{"d_mlp": 896, "vocab_size": 586, "norm_place": "pre", "positions": "learned", "parallel_block": false, "init_std_o": 0.00748, "beta1": 0.95, "beta2": 0.95, "schedule": "wsd", "final_lr_fraction": 0.0}
Each number is 128 + 32 x the weight over its row's rms, rounded and kept within 0 to 255. Layers, rows and columns count from 0. The size above them is the row's rms in percent of the matrix's.

# layer 3 MLP up, 896x224, rms 0.146, rows 645-656, columns 56-111
size [103  94  98 108 106 100 107 109  95  99  96  99]
[[166 143  92 136 144 116 171 105  67 139 132 113  90 169  76 163 165  98 117 190 122 176 102 144  90 139 120 115 112 110 169 132  99 142 138 169 140 143  86 119 104 130 147 135  87 117 179 142 139  98 115 120 164 174  70 163]
 [145  81 172 156 119 137 112 131 138 101 116 123 225 132  96 130 162 175 106 102 156 120 145 130 129  60 104 142 148  65 110 185 149 138 124 104  96 199 133  99 184 178 103 131  87 129 117 142 165 123 115  80 161 142  81 140]
 [179 108  55 125 122 131 159 147 124  98 106 159 154 124 154 160 114 178 193 185 146 138 175 147  72  91 146  60 110 130 157 117 140  87 158 102 159 123 131  70 126 143 132 129 108  82 134 105 160 145  44 180 194 184 157 116]
 [127 118 186 160 107  84 187 116 146 108 150 119 146 123 144 139 115 127 173  81 109 126 150  77 152 128 105  82 113 126 117 101 178 129 119 176 134 148 155 163 174 172  99 108 107 143 101 125 109  98 140 107 143 119 114 121]
 [169 105 108 182 135 149 124 139 158 137 127 122 130  94 149 145 119 129 137 130 165 150  19  43 134 114 129 102 151  68 113  73  70 141 100 193 147  81  81 142 112 145 128  71 106 179 131 109 161 113 138  77 156  91 144 143]
 [127 149 122 154 115  84 182 104 121 110 132 160 144 120 109 148 133 139 206 138 114 169 174  87  52 101  42 124 124 107 105 184 134  91 158 198 165 175 149 170 111 162 137 141 123 162 136 120 146 105 145 159 139 169  99  54]
 [108 134  93 160 164 169 114 195  85 131 114 154 185 117 119 138  84  86 137  84 144  90  94  95 110 146 169 155 123 111 144 154  92 109 151 133  83 155 132 123 100  68 134 151 156 113 125 120 115 117 102 117 119 128 101  92]
 [148 133 201 136 126 147 122 188 175  97 120 121 136 134 157  74 123 139 119 152 153 150  82 154 108 109 134  96 155 181 108 102 163 116 171  89 105  49 125 155 112 162  83  90 154 104 125 154 160 104 138  63 153 133 145 177]
 [164 113 157  82 142 103 108 144 155 136 125 120  71 156 129  97 124 134 180 113 122 121 124  91 119 196 126 112 127 144 107 130 155 183 158  89  84 184 148 169 108 120  95 146 179 211 154 118 113 170  78  93 104  99 112 176]
 [182 161 152 158 111 125 123 116 166 162 158  79 117 108 106 105 151  93 119  67  94 159 163  97 143 136  70 140  95 156 154 139 179 151 175 120 163 143  84 153 119 174  71 175 161  93 101 132 120 155 136  84 169 142 128 101]
 [147 192 128 156 139 110  50 137 106 124 131 123 138 127 177 188 153 111 109 148 162 162 116  44  84  91  50 164  83  30 113 123 146 136 149 145  90  89 129 134  90 161 208  96 110 173 102 116 136 114 144 134 143 140 149 179]
 [ 89 159 126 135 138 153 135 134  79 111 151 124 126 147  70 130 145 148 122 108 105 165 147  73 147 140  71 131  81 141 110 145 136 174  82 126 167 153 199 140 140 138 162 195 135 124 128 199 120 162  95 107 129 123  94 101]]
# layer 3 MLP down (transposed), 896x224, rms 0.14, rows 645-656, columns 56-111
size [ 93 103  91  96  97  98 105 113  97  91  90 108]
[[119 167 127  84 115 106 119 152 128 111 137 120 131  82  67 108 117 135 145 107 140  97  92  36 132 136 126 136 151 103 117 146 141 145 106 111  61  97 122 120  92 111  98 147 133 151  87 197 227 133 149 156 105  95 114  99]
 [164 172 140 113 118 115  48 134 184 141  85 145 142 160  86 179 117  94 148 160  78  85  89 149 122 166 180 105 154 194 129 141 132 119 149 111 104  79  93 174 113 152 117  59 141 142 116 119 175 153 125 144 135  91 137  88]
 [104 143 190  97 105  79 144 117 149 144 117 208 142  96 165 136 133 137 102 109 114 138 159 104 133 193  78  94 107  64  81 137 133 103 123 159  90  95 137 115 137 170 141 124 120 161 149 154 161 137 144 166 106 157  44 124]
 [185 120 123  98 161 161 152 139 101  92  71 159 164  95 109  97 162  82  87  78 174 114 100 161 113  96 186 103  87 116 104 144  94 121 120 122  86  55 110  81 147 157  89 121 102 139 104 135 145 144  56 119 147 133  93 137]
 [ 65 111 142 116 163 101 158 138 186 118 136 145  83 176 149 192 154 157 136 174 144 102 145 168 116 141 123 142 150  90 137 170 100 138  67  94 166 220 148 187 147 113 153 146 137 100 163 113  93 175 100 115 143 147 122 112]
 [141 126 152 169 100 147 138  99 151 137  95 109 161  88 114 202  86  69 112 149 117 132 175 105 153 135 122 147 144 143 121  93 134 113 146  73 101 155 134 123 163 207  80  88 135 181 110 105 179 119  81 141 118  59 149  80]
 [112 103 146 133 126 126 129 132 169 108  78 104 132  83 177 145 134  81 115  86 135 140 108 144 135 131 169 135 123 134 156 168 179 125 146 160 150  93 113 149  78 167 107 138  94 112 145 121 152 128 106 140 159 114  90 128]
 [129 149 147 130  77 100 116 157 150 136  79  97 133 137 129 138 156 150 228 142 135 139  97 120 103 157 123 145 198 155 140 109 159  75 100  95 121 166  96  83  86 106 121 103  80 170 112 143  79 150 106 139 145  97  75 135]
 [148 150 158 147 144 123 111 127 140 102 103  98 141 129 177 108 170 129  90 162 140 167 144 117 116 148 160 202 114 168 128 132 108 180 174  87 105 194 167  95 144 125 132 115 104 138 112  99 142 111  91 147 118 126  51 121]
 [129 159 171 125 136  61 130 141 128 124 122  90  73 171 103 134 161  82 142  89 176 151 170 142 109 169  69 180 150  70 111 146 139 120 149  86 160 147 145 144  97 158  73 133 115 137 142 106  94  83 158 133 109  74  87 109]
 [151  82 181 156 103 132 110 152 127 140 130 165 148  70  77  78 166 125 137  86 154 116 161 114 118 112 118 158 127 174 176 109 145 156 135 162  70 132 161 113 111  47 100  74 201 146 137 116  86  99 143 172  97  97  60 162]
 [141 141 136 162 108 166 108 169 126 125 159  85 131  92 184 148 130 145 151 142 119 135 161 130 121 157  86 134 166 110 121 100  86 156  57 133 104 130 163 121 112 144 106 109  85 138 157 119  91 180  80 119 132 138 131  60]]